Weights of a small GPT-style language model, trained from scratch on English Wikipedia.
Architecture: biases on query, key and value, untied embeddings.
Each number is 128 + 32 x the weight over the matrix's rms, rounded and kept within 0 to 255. Layers, rows and columns count from 0.

# layer 5 MLP gate, 1344x512, rms 0.0182, rows 1039-1105, columns 384-415
[[ 89  88 144 125 112 120 115 163 124 173 107  70 119 157 114 105 124 161 117  81 157 146 135 155 122 133  91 156 199 177 138 186]
 [ 73 103 101  93 111 123 127 135 102 150 144 127  89 193 110 111 125 151  95 134 141 118  69  84  78 137 114 145 107 172 150  92]
 [168 148 158 147 184  96 170 145  69  55 127  96 170 148 131 103 148 164 114 167 163 139 107 132 139  96 121 157 126 117  94 138]
 [122 187 112 132 147 134 115 176 153  86  70 183 120 127  70 126 105  86 147  72  89  86 162 148  92 104 140  86 153  75 120 111]
 [128 174 113 186 132 124  91 171 141 127 124 146 142 153  69 147  97 191 124 104 136 150 116  81 106 103 159 170 158 132 113 148]
 [118  79 103  97  73  71 101 107 167 109 159  89 141 140 120 162  89 166  83 118 167 155 139 113 102 162 103 100 144 148 157 127]
 [142 101 113  89 196 115 135 131 138  67  57 152 125 155 131 148 137 133 147 135  99 174 146  87 157 127 150 132 148 167 197  90]
 [108 156 121 139 176 128 128  88 220 148  88 107  69 164  18  91  97 145 126 173 155 156 143  85  80 135 155 121  98 101 159 184]
 [106 110  83 136 120 114 112 143 148 115 123 128 121 126  94 197 151 119 142 140 117 135 110 149 169 109 141 106  94 140 134 170]
 [200 123 159 143 157 149 130 169  77 150 134 114 163 159 170 129 100 132 114 158 118 107 128 188 115 103 127 109  60 131 107 141]
 [192 128 102  82  42 170 137 116 139 154 131 141 118  92 147 129 120 114 128 139 126 156 158  72 122 102 153 142 130 143 126 108]
 [122  85  95 111 152  83 141 144  96 148 112 126  51 152 107 144  89 142 145 133 151 126  95 101 179  87  93 122  80  91 130 109]
 [170 169  98 129 109 117 122 127 143 117 197 140 162 125 117 138 172 163  72 182 139 123 161 144 100 152 135 119 168 110  95 179]
 [137 165 103 123 124 170 116 117 169 130 115  97 191 173 114 137  51 130 100  77 109 146  67  67 195 162 121 150 124 159  98 119]
 [112 130 109 158 196  96 153 137 159 114 166 160 177  94 179 117 131 138 100 190  76 106 122 166  95 110 143  97 167 165 126  97]
 [149 121  65 100 158  79 118 145 186 111 102 116 190 121 101 153 171 218 104  87 141 147 131 163 129 176 126 137 135 116 151 115]
 [138 144 150 154 115  91 126 109  81  78 187 187 153 125 126 163 172 117 102 150 135 126 119  87 103 116 148 147 110  47  90  89]
 [158 133 113 132 135 114 104 157 111 109 172 174 167 122 133 118 145  89 130 118 177  97 114 117 125 115 112 111 157 117 137 132]
 [145 159  80  81 109 168 105 119 135 137 134 161 127 142 131 112 131 172  52  96  79  74  90 148 136 147 152 103 104 103 104  86]
 [192 155 135 105 155 138 141 115 167 100  85  84  75 132 145 155 117  59  52 111 137 177 172  61 168 156 155 121  97 132  68  90]
 [118  79 128 138 125 129 155 157  83 171 102 104 121 121 145 161 174 105  98 128 119 107 133 126 106 131 111 164 115 113 159 118]
 [115 148  48  87 136  81 157 148 111 155 123 150 102 114 100 137 135  90  82  81 119 197 140 118 177 106 108 132 112 177 110  59]
 [118 178 131 171  54 172 126 199 130 126 102 154  76 144 171 162  98 132 154 117 134  88 128  98 141 135  94 138 130 128 131 113]
 [233 173 141  60 159 141 133 121  75  44 129  93 119 111 136 129  87 142 135  67 122 112 170 133 163  85  91 145 119 184 112  74]
 [132  55 204 140 133 120 180 154  96 134 116  87 113 131 188 164  95  95 169  98 116  97  93 120 168 221 139 137  78 127  96 122]
 [106 134 130 110  63 125 146 153 145 161 133 131  87 162 111 217  85 123 121 209 167 152 149 130 169 147 103 133 154 154 101 139]
 [203 141 143  92  70 153 127  62  63 170 190 132 164 148 164  85 156 163 104 208  98 132 145 113  73 110 132 127 141 100 149  99]
 [121  93  86 163 146 175 139 170 185 116 118 108 154 122 128 143 127 161 101  88  51 158 150 168  92 123 135 158  65 136 124 107]
 [105 101 177 140 108 110 107 184 113 133 109 111 138 132 131 177  84 166 143 134 136 184 136 167 102  69 132 121  72 152  89 168]
 [161 128 136  78 110 155 169 193 119 130  77 165 123 131 132 147 127 144 115 137 107 149 131 159 138 100 170 108 152 113  81  83]
 [192 142 199  73  79 119 154 136 245 146  83 135 131 147  97 152 134 126  99  86 140 173 103 134 143 131 139 124 122 124 118  70]
 [106  83  46 153 196 109 124 144 114 113 135  87 158 153  93 125 140 126 109  86 105  85 113 157 183 141 129 214 176 156 149  62]
 [150 150 150 170 169 105 181 102  49 182 142 121 149 174 104 160 169  90 122 145 135 135  70  51 212 155 118 164 127 134 114 112]
 [136 116  90 118  95 118 174 131  50 106 134 128 178 172 136 182 114 138 119 152 126  69 138 156 179 101  91 111  97  95 101 144]
 [172 142 181 113  73 175 162 149  97 109 115 117  97  80 141 133 138 112 216 158  28 153 111 120 137 133 199 135 145  62 113 141]
 [126 177 135 133 115 129 124  87 143 129 134 119 188 103 147 175 129  83 130  92  71 175 133 112 138 108 131 134  86  88  76 103]
 [114 109 138  80 137 149 145 131 135 136 167 111 109 153 107 143  95 150 123 151 171 172 120  89 148 150 137 123 143 136 162 179]
 [103 101  97 134 156  55  83  94 142 124  80 146 190 124 121  95 138 162 161 117 143 120 134 119  85 102  75 153 168 163 193 160]
 [141  38 161  76 130  80 134 119  68 106 128  90 156 196 144 165 146 153 147  73 167 100 121  75 131 142 117  99  82 136 155 183]
 [152  83 185 146 115 138  91  95 143  86  75  50  80 106 116 181  98 119 142 107  86 175 150  84 212  69 121 129 142  52  99 118]
 [116 161 117 142 103  74 123 131 139 128 129 110  78 158 106  99 155 179 145 140 136 165 100  92 145 134 117 110 150 121 132 122]
 [ 88 161  78 162 166 120  97 180  71 107 115 212 157 176  95 194 177 148 138 105  90 131  88 148 137 112 128 165  68 140 117 133]
 [ 97 121 121  43  69 126  93  54 157 180 112 151 139 128 164  54 125  89 166 171 114 138 135 142 110 204  89 138 112 118  92  96]
 [ 98 131 149 125 178 154 129 185 140 147  96  18 122 164 114 165 195 144 111 196  76 188 125 103 164 128 121  76 116 121 118 137]
 [122  45 119 134 139 174 150 139 138 140  33  74  85 107 140 147 112 126 142  97  81 114  98 159 119 145 100 141 129 108 158  71]
 [110 144 140 185 179 136  89 132 165 192 149  94 137 118  99 129 149 198 120 137 140  96  62 144  92 104 109  62  73 125 119 109]
 [129 209 181  95 125 125 130 128 139 125  92 117 140 121  91 100 174  89 156 100 170  89 167 158 123 172 174 141 187  60  68 139]
 [ 95  89 158 121 140 124  95 165 109 174 144 131 145  83 106 147 140 138 242 107 151 185 154 191  60 137 145 115 132 143  88 169]
 [101  86 138 146 132  86  83  97 107  71 119  93 139 144 163 187  92 114 122 121 159 159 102 122  57 144 111 155  80 165 110 178]
 [113 127 129  97 156  90 128 132 139  64 136 140 142 153  74 124 112 133 120 110 162 144 138  49 255  56  78 142 139 146 119 174]
 [153 136 129  31 143 119 150 179 148 133 132 124 165 168  83 156 101 120 125  74 132 144 165  76  75 100 168 137 170 148 178  90]
 [128 112 168  92 125 132 190 115 122 165  79 124 206 181  74  93 109 159  63 154 167 139 121  29 183 191 145 136  84 166 151 174]
 [116 148 102 167 175 132 108 127 140 128  62 133 118 131  73 161 143  98 140 144 148 142 152 129 131 100 142 143 107 160 100 143]
 [154 175 127  80 165 166 116 176 116 177 107 124 152 134 101 120  85 109  66 136 188 110 114 150 152 129 128 160 206 116 102  75]
 [110 131 161 140 154 136  99 136 127 111 110 146 116 129  84 107 172 120 161  99 129 123 144 103 118 101 146 162 171  43 135 103]
 [168  81 146 126 142 106  87 165 126  76  85  73 147 121 134  59 134 152 120 145 100 131  96  90 123 129  46 134  90 135 101 159]
 [168 120 143 115  97 143 140 156 129 129 100 105 180 130 114 173 143 128 110 102 149 115 107 120  88 121  97 204 149 108 129 108]
 [106 172 100  99 115  88 133 175 156 154 136 162  92 135  98 162 108 162 115 121 136 145 113  89 145  86 126 131 134 129 102  78]
 [145 131 176 161 136 126 153 166 141 150 143 117 174 130 144 128 101 161 209 197 115 187 155 142 101 117 158  61  97  42 127 107]
 [133 135  71 110  70  50  97 155 140 106 104  87 132 125 104 117 100 111 108  89 100 142 128  98 138 105 156 102  40 171 118 190]
 [180 122 167 151  52 172 168 161 122 123 130 131  84  99  58 122 106 161 122  94 150  91 159 143 128  95 108  99 118 103 114 165]
 [162 137 127 112 152 182 122 149  82 113 140 206  56 143 151 131 127 165 129 156 162 126 154 114 166 174  79 229 105  92 115 101]
 [111 109  57 116 126 144 109 184 127 129 134 161 134 132 132 116  87 182 174 109 107  98  96 128 141 144 138 120 170  56 169 128]
 [186 102  81 116 144 129 145 146  56 114 138 135 126 129 154  91 111  65 106  88  88  81 147 144  89 153  84 118 152 166 142 147]
 [121 208 101 149 145 120 134 159 166 133 150 135 103 132 122 128 135  89 126  68  83 170 162 132 132 147  62 108 148 107 150 107]
 [180 160 100 121  79  89 130  99  49 108 118 108 165 180 135 137 122  64 131 129 112  74 180 193  86 168 115 151 166 129 131 109]
 [161 119 109  57 119 155 131 154  76 117 155 121 108 170  99 116 140  79 139 169 149 131 109  93 138  77 116 156 134 110 119 171]]
# layer 5 MLP up, 1344x512, rms 0.0186, rows 1039-1105, columns 384-415
[[165 144  93  44 160  89  86 157 154  72  38 205 136 123 124 137 109 107 119 134  54  70  90 149 155 152 153 125 105  99 137 147]
 [136 184 137 119 125  30 126 177 134  93  74 184 154  90  98 110 123 115 152 179 155  60 115  38 158 104 117 135  91  87 106 188]
 [191 138 173 131 155 127 158 168 126 155 170  26 146 134 171  85 146 145 106 187 175  76 156 101 111 138 166 155 135 118 141 134]
 [172  80 112  89 119 125  70 115 124 120 235  98 151 162 101 102 130 138 150 123  76 147 128 160 114 126 137 119  68 157 154  86]
 [140  92 183 110 102 123 202 120  64  94 125 135 140 148 149  74 142 160 171 154 180  76 143 176 125 147 163 139  59  99 169 147]
 [ 92  98 104  95 128  92 104 140 110 128 138 146  75 122 120 114  86 135 108 164 111 126  93 107  84  98  96 115 129 116 142  80]
 [106 168 137 154  66 154 168  77  85 129 102 215 129 158 157 175 170 126 103 132 121 155 136 103 105 119 158 158 160 147 121 149]
 [ 68 124  93  83 127 175  78 101 127 122 123 188 136 130 120 138  59  91 104 133 167 126 169 114 144 113 163  88  88 166 172 133]
 [151  60 102 130  98 148 108 147 177 200 113 115 132  75 140 116 143 124 133 106 117 115 166 190 104 109 159  70 102 155 165 122]
 [139  98 130  83 141 166 104 165 118 134  74  75 111 114 104 105 145 140 108 177 145 113 102 119 128 159 160 103  60  65  97 101]
 [147 108  98  82 129 114 160 120 157 150  82  96 128 143 152 178 135 150 123 161 110 139 145 106 117 120 141 110  78 130 191 144]
 [177  87  97  68 126 123 109 149  96 149 175 150  77 135 156 164 120 125 163 151 130 121 137 133 119 123 189 112  99 130 128 139]
 [167 135 121 140  85 100 138 108 116 128 151 135 138 125  74 138  83 144 118 144 191 127 139  50 138  71  91 154 146 113 154 130]
 [139  80 148 151  70 150 128 136 139  96  95 112 117 105  93  85 194 164 137 141  88  70  76 159  69 118 113 163 128 136 167 184]
 [102  72 138 145 128 105 145 101 134 140 119  84 153 109 124  63 116 172  93 119 111  87 113 148 164 179 119 148 160 156 107 150]
 [117 112 129 142 112 167 103 101 102 177 133 130  96 107  97 102 121 141 115  86 135 138 106 175 136 111 184 176 165 138 101 106]
 [163 150 151  97 144 121 157 126 136  99 145 138 151 145 122 108 157 102 129 133 144 102 125 118 120 195  84 107 113 104  58  87]
 [ 84 106 155 149 139 106 106 132 118  87 125 104 129 152 156 141  94 189 117 104  74 126 109 107 160 102 157 145  95 160 101 139]
 [141 158 118 149 118 157 148 182 142 147 108 112 150  96 140 140 135 126 110  91  69 113 157 132 165 139 130  98 115 102 183 160]
 [117 124  80 172  99 125 113 104 118 226 125 138 127 160 120  98 116 117 135 182 157 108 131 126 130  98 156 145 160 112  92 119]
 [125  65 105 158 117 198 163 144 104 211 129 124 138 102 188 131 157 102 113 138 143 127 153 163 130  92 106 121 122 175 153  95]
 [120 147 168 122 133 145 143 106 105 151 124 113  55 156 180  62 134 142 133 128 127 212 157 105 135 136 114 108 154  91 130 145]
 [154 143 150  87 107 159 125 110 135  81 135 174  64  95 151 138 106  99 131 144  89 145 135 139 127 122 180 129 151 102 132 148]
 [ 91 104 161 145 138 149  62 100 132 124 163 131 131 119  45 142 108 151 164 181  86 170 135 115 116 148 103 120 137 154 152 156]
 [134 155 143  87 118 116 199 165 137 141  58 119  63 159  75 138 170 108 118 113 154 142 129 126 150 136 154 115 136 113 200 161]
 [153 157 139 136 181 149 143 126 134 137 126 113 173 128 117 175 139  64 110 118 196 128 130 156 162 118 182 142 206 146 182 105]
 [125 121 138 146 157 118  93 143 124 121 193 136 125  96 123  73 133 119 130 159 124 120 212 105 114  92 197 122  70  81 145 116]
 [ 95 111 161 102 135 148 135 160 155 185 131  94 154 136 166 150 134 152  46 139 154 145  74 209  92 129 100 133 109 180 115  79]
 [ 92  66 130 111 146 129 110 127  79 113 104 135 168  89 126 209 133 156 163 122 106 134 182 132 106 141 184 106  79 123 111  82]
 [ 88 142  86 138 117  79  86 101 164 167 151 133  92 119 112 146 157 154 159 143 126  95 117 142  96 180 163 148 112 121 141 155]
 [ 73  94  89 128 107 112  96 153 161 129 119 127 139 129 100 110 127 126 100 149 140 137 174  81 142 124 139 125 146 119 128 146]
 [101 102 172 135  73  61 117 134 142 178  96  87 139 104 116 143 109 120 118 168 163  95 139 134 147 130  56 139 144  85 102 107]
 [ 65 164  98 180 101  67 118 118 162 102 124 160 202 138 134 132 206 155 104 190  82 130 134 126 132  63  39 165 104 134  76 149]
 [131 146 116 116 132 126 159 133 107 116 131 133 158 138 161 140 114 142  83 159  78 141 130 151 110  98 125 123  97 137 123 125]
 [158 173 111 189 113 125 101 138 118 138 164 116 156 151 152  98 115 146 143 117 179 171 121 140 153  61 116 141 142  67 126 119]
 [175  97 106 116 145 150  99 137 104 199 154 185 115 108 114  82 186  91 121 110 163 125 134 137 169 183 160  97  84  79 117 160]
 [ 62 117 113 140 159 115  95 123 128 102 133 140 146 168 115  99 149  99 126 102 141 150 148 126 130 141  93 165 180 105 139 165]
 [113 162 118 151 135 149 118 147 134 110 179 194 120 138 135 171 234 104 150 112 125 129 114 133 190 137 171 116  44 117 151 161]
 [124 100  94 100 155 120 121 111 147 121 135 140 165  46 148 115 145 108 144 148 120 106 119 137 159 106  67 101 138 144 143  86]
 [126  86 125 133 185 172 163 144  73  99 108 157 104 125 165 138 129 111 125  89 136 146 131 100 120 146  86 119 104 191 137 128]
 [160 140 184 110 180 118 161 129 100 132 139 147  83 157 184 120 131  56 117 121 129 112 114  99 110 141 155  48 131 129 130  80]
 [188 164 111  75 105 121 114 134 126 147 132 179  78  90  85 130 118  88 163  98  94 114 120 160 103 168  97 130 146 118 120 113]
 [ 90 164  84 147 169  83 140 114 159  95  96 134 103 138 134 129 175 180 141 158 126 164 132 165  83 127 147 173 175 135  94 111]
 [112 166 106 126 102 133  76  60 134 115 222 115 176 126  80 120 160 145 124 100 149 151 133 163 160 154 171 146  83 153 172 132]
 [126 131 152 101  95 162  80  85 165 108 119 150 104 152 143 141  69 110 130  82 119 177 107 122 146 144 160 106 133 103 107  96]
 [127 180  99 158 141  96  77 126 176 111 101 113 172 118 148 115 120 209 116 154 134 152 124 190 100 103 156 121 114  97  63 122]
 [158  86 145 111 109 161 125  84 122 136 159 104  85  75 151  98 137 169  71 150 166 171 110 156 143 184 114  76 134 139 107 143]
 [ 90 160 122 156 154 184  68 161 117 119 131 136 117 131 126 141 184  68 166  99 107 101  45 164  64 145 146 146  68 104 137 108]
 [121 177 179 151 145 109  85 150 129 147 104 168 117 177 128 123 117 147 124 134 107 124 126 121 106 158 126 150 126 117 120 150]
 [131 133  92 147 118 151 135  82  75 109 113 163 119 138 149 120 186 178 149 175  95  57 104 114 101 146 165 120  82  91  78 159]
 [145 120 190 145 131 138  98 124 149 145  86 115 117 130 130  86 159 150 126 175 107 142 121 158 126 152 140  98 186 147 106 155]
 [101 127 153 123 152  87 177  90  86 142 116 155 136 168 142 127  70 106  70 144 167 123  91 128 133 182  93 178 123 139 177 163]
 [114 127 132 166 161  95 127 153 105 138 140 106 108 106 176 146 176  96  78 158 174 126 154 153 123 140 168 133 103 100 100 120]
 [119 101 156 130 126 168 149 134 136 171 161 103 160 149 143 143 185 112 141 112 114 159 117  99 127 103  65 142 142 150 158  85]
 [158  89 153 142 149 186  84 147 126 124 124  63 120 138 217 119  68  94 146 155 173 140 112 172 132 118  64 118  89 101 130 108]
 [ 98 141 129 109 125  79 100 129 112  78  99 168 148 144 151 142 148 153 176 139 130  93 119 160 153 129 172  76  51  95 113  50]
 [105 153 135 117 134  91 129 148  82 196 130 183 170 122 133 112 138  78 133  85 159 124  72  82  99 140  86 145 154 116 141 129]
 [107 122  32 127 135 112 130 138 185 184 181 101  98 124 135 183 126 153  71 142 130 118 154 128 153 128 111 102 183 147  88  63]
 [115 175  63 150 126 123 142  92 172  75  66 158  66 124 126 147  84 125 154  77 116  92  84  99 123  53 107 221 165 172 169 167]
 [ 92 183 128 150  57 123 126  93 102 149 150 165 131 138 114 102 103 167 147 123 185 104 130 135 146 132 117 126 158  74 152 145]
 [160 116 183 161 106 146 100 152 115 120 137 117 170 124 109 157 115 122 117 129 127  99 119 105 129 118 133  90  89 142 152 107]
 [177 112 153 138 120 124  73 122 150  93 152 150 129 139 133 143 124 141 140 194 167 137  98 110 185 171 103 152  88 116 110 116]
 [ 96 185 173 147 134 113  97 144 143 127  55 103 143 126  71 121 142 136 105 151 179 156 102 141 147 141 161 161 170 121 113 102]
 [123 107  92 164 100 117 115  90 166 124  91 118 134 133 122 140 131 164 144  86 123 102 162 110  92 130 118 157 127 150 152 133]
 [186 124 148 160 103 152 119 146 120 123  88 132 114 102 162 150 104 177 170 144 144 130 139 154 142  91 140 169 158 114 143 104]
 [162 116 125 127  74  57  25  91 122 131  89 178 136 137  89 167 118 118 180  88 130 167 136 156 141  84 194 123  71 112 121 118]
 [ 99 101 114 121  96  80  91 209 244 131 151  73  86 122 126 103 102 143 153  92  92 168  99 172 150 143 154 139 137 113 133  94]]
# layer 5 MLP down (transposed), 1344x512, rms 0.0165, rows 1039-1104, columns 384-415
[[ 84 101  89 101 131 129 123 159 145 148  73 128 131 117 136 118 147 120 103 137 106 182 120 147 158 169 115 119 172 153 131 117]
 [ 56 122 116  96 107 111 131 111 149 136 138 190 117 119  56 119 170 126 103 163 135 120 163  99 119 138 164 150 131 144 162 109]
 [161  97  95 110 119 157 113 119 196 182 153 110  67 102 114 138 147 103 131  65  97  96 132  73 136 149 120  80 159 146 167  75]
 [156 156 154 144 150 145 191 130 119 143 106 144 146  58 136 144 103 116  54 164 170 178 110 108 151 141 154 125 184  78 105 120]
 [127 140 101 143 115 125  96 195 174  46  78 216  87 133 109 101 104  76 105 111 116 121 109  56  67 120 142  79 174 135 135  95]
 [131 156 113 165 113 142 106 122 119 109  96  87 173  84 114 161 164 153 120  96 151 178 146 149 129 165 133 154 124 125 130 170]
 [136 105 154  90 123 103 105 171 110 101 156 130 116 119 109 116  50 115 126 180  83 115 163 132 178 108 101  74 120 136 142  94]
 [176 115 140 140  84  71 144 170 144 117 132  38 132 114 164 132 191 199  98 154  79 126  94 129 127 157 123 100 174 113 134 121]
 [149  96 115 101 130 123 120 111 107 128 144 111 126 124  89  76  34 137 137 130 151 132 126 159 125 112 126 165 145  56 143 135]
 [140 144 134 158  96  81 150 144 142 152 134  71 142 157 120 133 134 140 189  93 207 125 115 143 156  81 128 112 158 113 138 194]
 [135 125 151 147 126 151 103 147  98 133 186 151 168 137  72  94 113  81 115  83 132 122 113 152 128 118 133 176 190 136 112  98]
 [196 119 145 130 115 152  90 107 187 132 147 151 146 178 131 105 179 127 203 138  54 141 159 136  97 168 198 109 113 122 147 137]
 [ 57 157 143 103 173 104 159 169 146 113 123 111 133 134 189  96 167 139 170  88  86 117 134 130  84 138 162  67 145 129 135 133]
 [122  89 143 112  92 177 115  95 103 150 187  86 134 136 197  81  97  86 129 128 158 163  98 119 174  57 183 106 135 105 142 120]
 [233 132  84 121 126  90 143 152 106  86 109 101 107 143 166 193 121  72 150 132 140  76 187 163 134 117  81  67 105 102 122 165]
 [127 131 133  99 118  84 118 204 151  93 148  88 127 165 113 162 149 124 120 115 184 150 186  95 138 133 148 153 187  45 103 140]
 [147 123 152  93 113 188 170 124 147 147  55  94 119 134 104 106  95 113 140 142 144 127 130 149 137  75 147 146 141 175 182 139]
 [141 136 104 108 130  91 116 155 115 115 181 196 135  82 151 138 144  92 117 145 153  91 146 128 104 124 127 100 133 116 115 145]
 [146 105 183 135 120  86 164  97 112  95 142 162 119 143 139 124 104 119 152 185 177 117  75 139 126 148  88 127 131 133 100 123]
 [130 126 125 135 105 151 108 138 149  71 185 142 147 125 150 120 131 150 192  88 103 115 131 170 108  68 103 144 123 172 140 170]
 [110 170  92 160 120 107  95 111 146  73 166 164 155 152 105 120 110 153 127 135 189 171 119  92 172 122  51 117 137 147 153 130]
 [171 113 197 161 140 135 156 165 140 101 153 128 190 102 129 162 129 149 155 172 204  60 123 130  89 106 123 173 132  73 113 100]
 [ 93 103 101  96 181  96 126 120  91 119  68 100 169 152  97  87 102 146 149 148  95 190 138 196 122  90 101 146 151 149 135 165]
 [170 134 112 124 104  95 184 130 132 137 128  88 184 151 169 130 134  71  86 107 191 116 163 124 131 134 154 108 123  82 150  77]
 [120 112  90 168  84 165 139  72  86 134 145 123 177 134 172 117 187 190 167 137  65 116 119 127  84 131 116 110 100 136 109 117]
 [ 85 119 155 151 101 100 113 116 186  99 112 105 103 131 175  99 150 131 105  82 101 138 150 114 103 172 129 100 192  97  97 154]
 [142 147 112 104  97 162 143 138 135 180  53 109 124 142 107 198 155 112 124  70 132 133  90 162 130 143 100 146 161 199 115 142]
 [148 143 150 115 142 117 151 109  71 135 147 163 134 119 105 104 131 132 159 150 126  95 148  56 138 149 133  81 146  88 129 174]
 [170 163 124 119 119 156 134 119 145 170 106 140 126 121 115 150 147 164  72 127 144 115 132 105 167 149  81  84 152  54 152 141]
 [190 153 188 110 118 168 151 162 119 146  79 159 202  83 168  57  99  93 136 109 133 141 167 105 165  61 114  97 112 126 119 112]
 [177 154 161 107 123 172 140 112 143 108 115 172 115 168 159 155 119 110 129  99 138 140  78 176 150 171 151 147  64 127 125 102]
 [135  83 100 109  83  99 109  85 163 133 127 126 119  54 155 105  68 126 107 144  85 135 172 146 158  96  73  67 158 159  85 128]
 [114 146 131 141 101 113 142  95  79 107 145  61  97  82 159 176 178 123 187  94 145 145 142 123 145 152 208 127  75  94 127 112]
 [194 114 176 209 192 112 105 143 172 117 137 142 106 183  89 126  88 111  97 113 142 156 149  84  79 147 136 123 162 137 145 121]
 [124  46 168  93 173 125  98  87 164 169 113 129 128  29 113 124 135 119 123 108 113 142 171 136 109 142  99 133 137  77  91 107]
 [ 79 153 131  82 137 111 110 150 150  95 135 179 148 169 148 160 109 118 120 197 181 153 117 131 103  70 129 111 159 168 140 127]
 [134 136 146 131 142 147 168 138 149 173 163 105 130 120 129 152 113 159 113 139 109 119 117 113 111  85 152 105 148 144 108 152]
 [ 74  78  92 134 191 112 151  99 163 143 102 174 122 155 108  97 123 155 134 150 126 155 206 135 125  70 160  84  98 185 100 129]
 [145 163 158 129 132 155 122 123 140 123  95 107 203 210 120 131 162 153 119  91 103 161 105 124 149 130 156 132 165  99 131 123]
 [129  98 119  77 158 105 167 120 103 140 136 165  93 255 165 120 140 131 130 175 152 112 138 127 108 116 149 147  84 147  99 170]
 [139 149 125 126  97 140 157 132 150 185 149 157 107  83 111 138 104 122 120  81 107 118 166 140  55 111 153 143 162  96 161 143]
 [189 168 109 108 172  69  83  89 107 135 130 110 109 165  79 122 151 201 182 180 171  62 162  92 192 114 174 129 134 138 139 192]
 [134  90 176  92  80 185 136 147 116 148 128 103 150 118 119 148 119  72 128  80 157 140 117 100 167 137 104  94  28 111 105 109]
 [112 122  62 120  92  93 163 131 108  54 114 185  82 170  79  98 129 131 150 142 165  96  52 133 110 138 158 137  45 144 164 106]
 [111 158 126 135 154 124 131 139 162 113 163 127 129 173 150 152 116  59 142 136 207 135 133  97 155 143  95  89 187 126 125 149]
 [141  74 132  54 145 145 148 105 116 188 166 158 179 170 115 143  74 130  97 120 148 153 103 108 142 145 103  76 135  74 131  88]
 [140  90 107 179 128 125 113 152 126 120 116 149 125 138 101 180  99 175 202 136  91 124 139  89 110  87 156 117 117 139 192  96]
 [111 100 131 121  90  55 131 137 137 132 118 160 107 110 128 125 127 159 160 129 179 138 196 129 165 152 147 138 186 159 139 146]
 [162 176  74 115  90  84 110 147  93  93 171 145 132 133 116 157 193  93 101 109 105 118 165  82 147 106 113 141 123 127 170 141]
 [133 143 152 173 140 128  49 164 115  92 187 130 164 151 110  91  37 114  63 133 128 122 146  86 145 102 149 143 167 120  69 104]
 [120 156  70 119 119  75 147 124 119 123 136 138 134 139 138 158  99 121 163  81 100 127 131 121 142 100 125 109  62 124 129 118]
 [143 119 130 126 119 138 102 156 128 155 115 115  75 133 114 167 149 143 132 105 117  94 144 150 117  97  73 145 113  88 151 145]
 [138 173 182 102 147 172 122 138  90 162 158 141 145 140 145 178 137 148 145  97 165 127 121 142 125 159 115 139 148 171 126  58]
 [152  73 102 159 111 100  85 167 163 121 117 126  81 152 156  99  99 171 128 141 168 148 134 170 146  75 104 124 178 104 130 164]
 [188  86 149 111 135 145 108 134 115 127 116  74 117 158 150 146 116  99 149 143 153 103 138 127 149 141 136 155 175 119 130 152]
 [ 99  37 216  96 189 136 145 120 180 103 136 129 158 169 166  61 160 126 123 130 124 180 137 103 106 159  90 124 144  97 143 129]
 [126 115 192 128 152 128 166 158  85 130 104 100 222 122  95 101 127 115  87  99 153 151 134 166 140 149 101 128 156 109 119 189]
 [155  91 124 153 192 104 106 134  93 125 152  72 167 148 124  48 140 154 157 142 133 151 130 178 139 170 134  90 169 143 121 121]
 [126 163 201 126 145 141 183 125  97 143 144 120 177 108 136 121 116 172 182 207 139 148 164 136  84 185 137  45  98  45 123 119]
 [126 153  83  97  66 110 130 128 164  88 127 105 105 134 172 140 117 147 102 120  78 106  75  43 142 152 131 111  72 108 129 163]
 [ 76 151  80  94 149  54 147  95 113 156  81 128 116 173 172 117 184 119 136 100  67 162 125 131 129 136 117 145 155 136 102 116]
 [129 104  84 134 109  91 109 134 138 127 108  48 186 122 118 143 143  95 155 101 137  77  99 141 125 101 116 116 148 150 150 137]
 [ 97 121  25 129 155  98 101 125 162 143 155 148 146 101 171 104 125 127  99 144  95 124  84 132 163  79 118  83 172 126 115 151]
 [144  96 147 135 155 148 106 105  81 146 108 117  95  84 138  59 114 159 124 131 158 153 143 140 101 141 143 173 114 143  40 151]
 [114  84 142  71 186 156 103 111 157 118 152 112 129 152 159 150 158 117  99 151 128  89 105 186 149 140 162 101 108  80 133 193]
 [139 186 109  95 139 107 143 163 124 124 169 140 116 139 127 114 136 119  87  78 142  70 139 161 106 185 118 145 154 127  54 172]]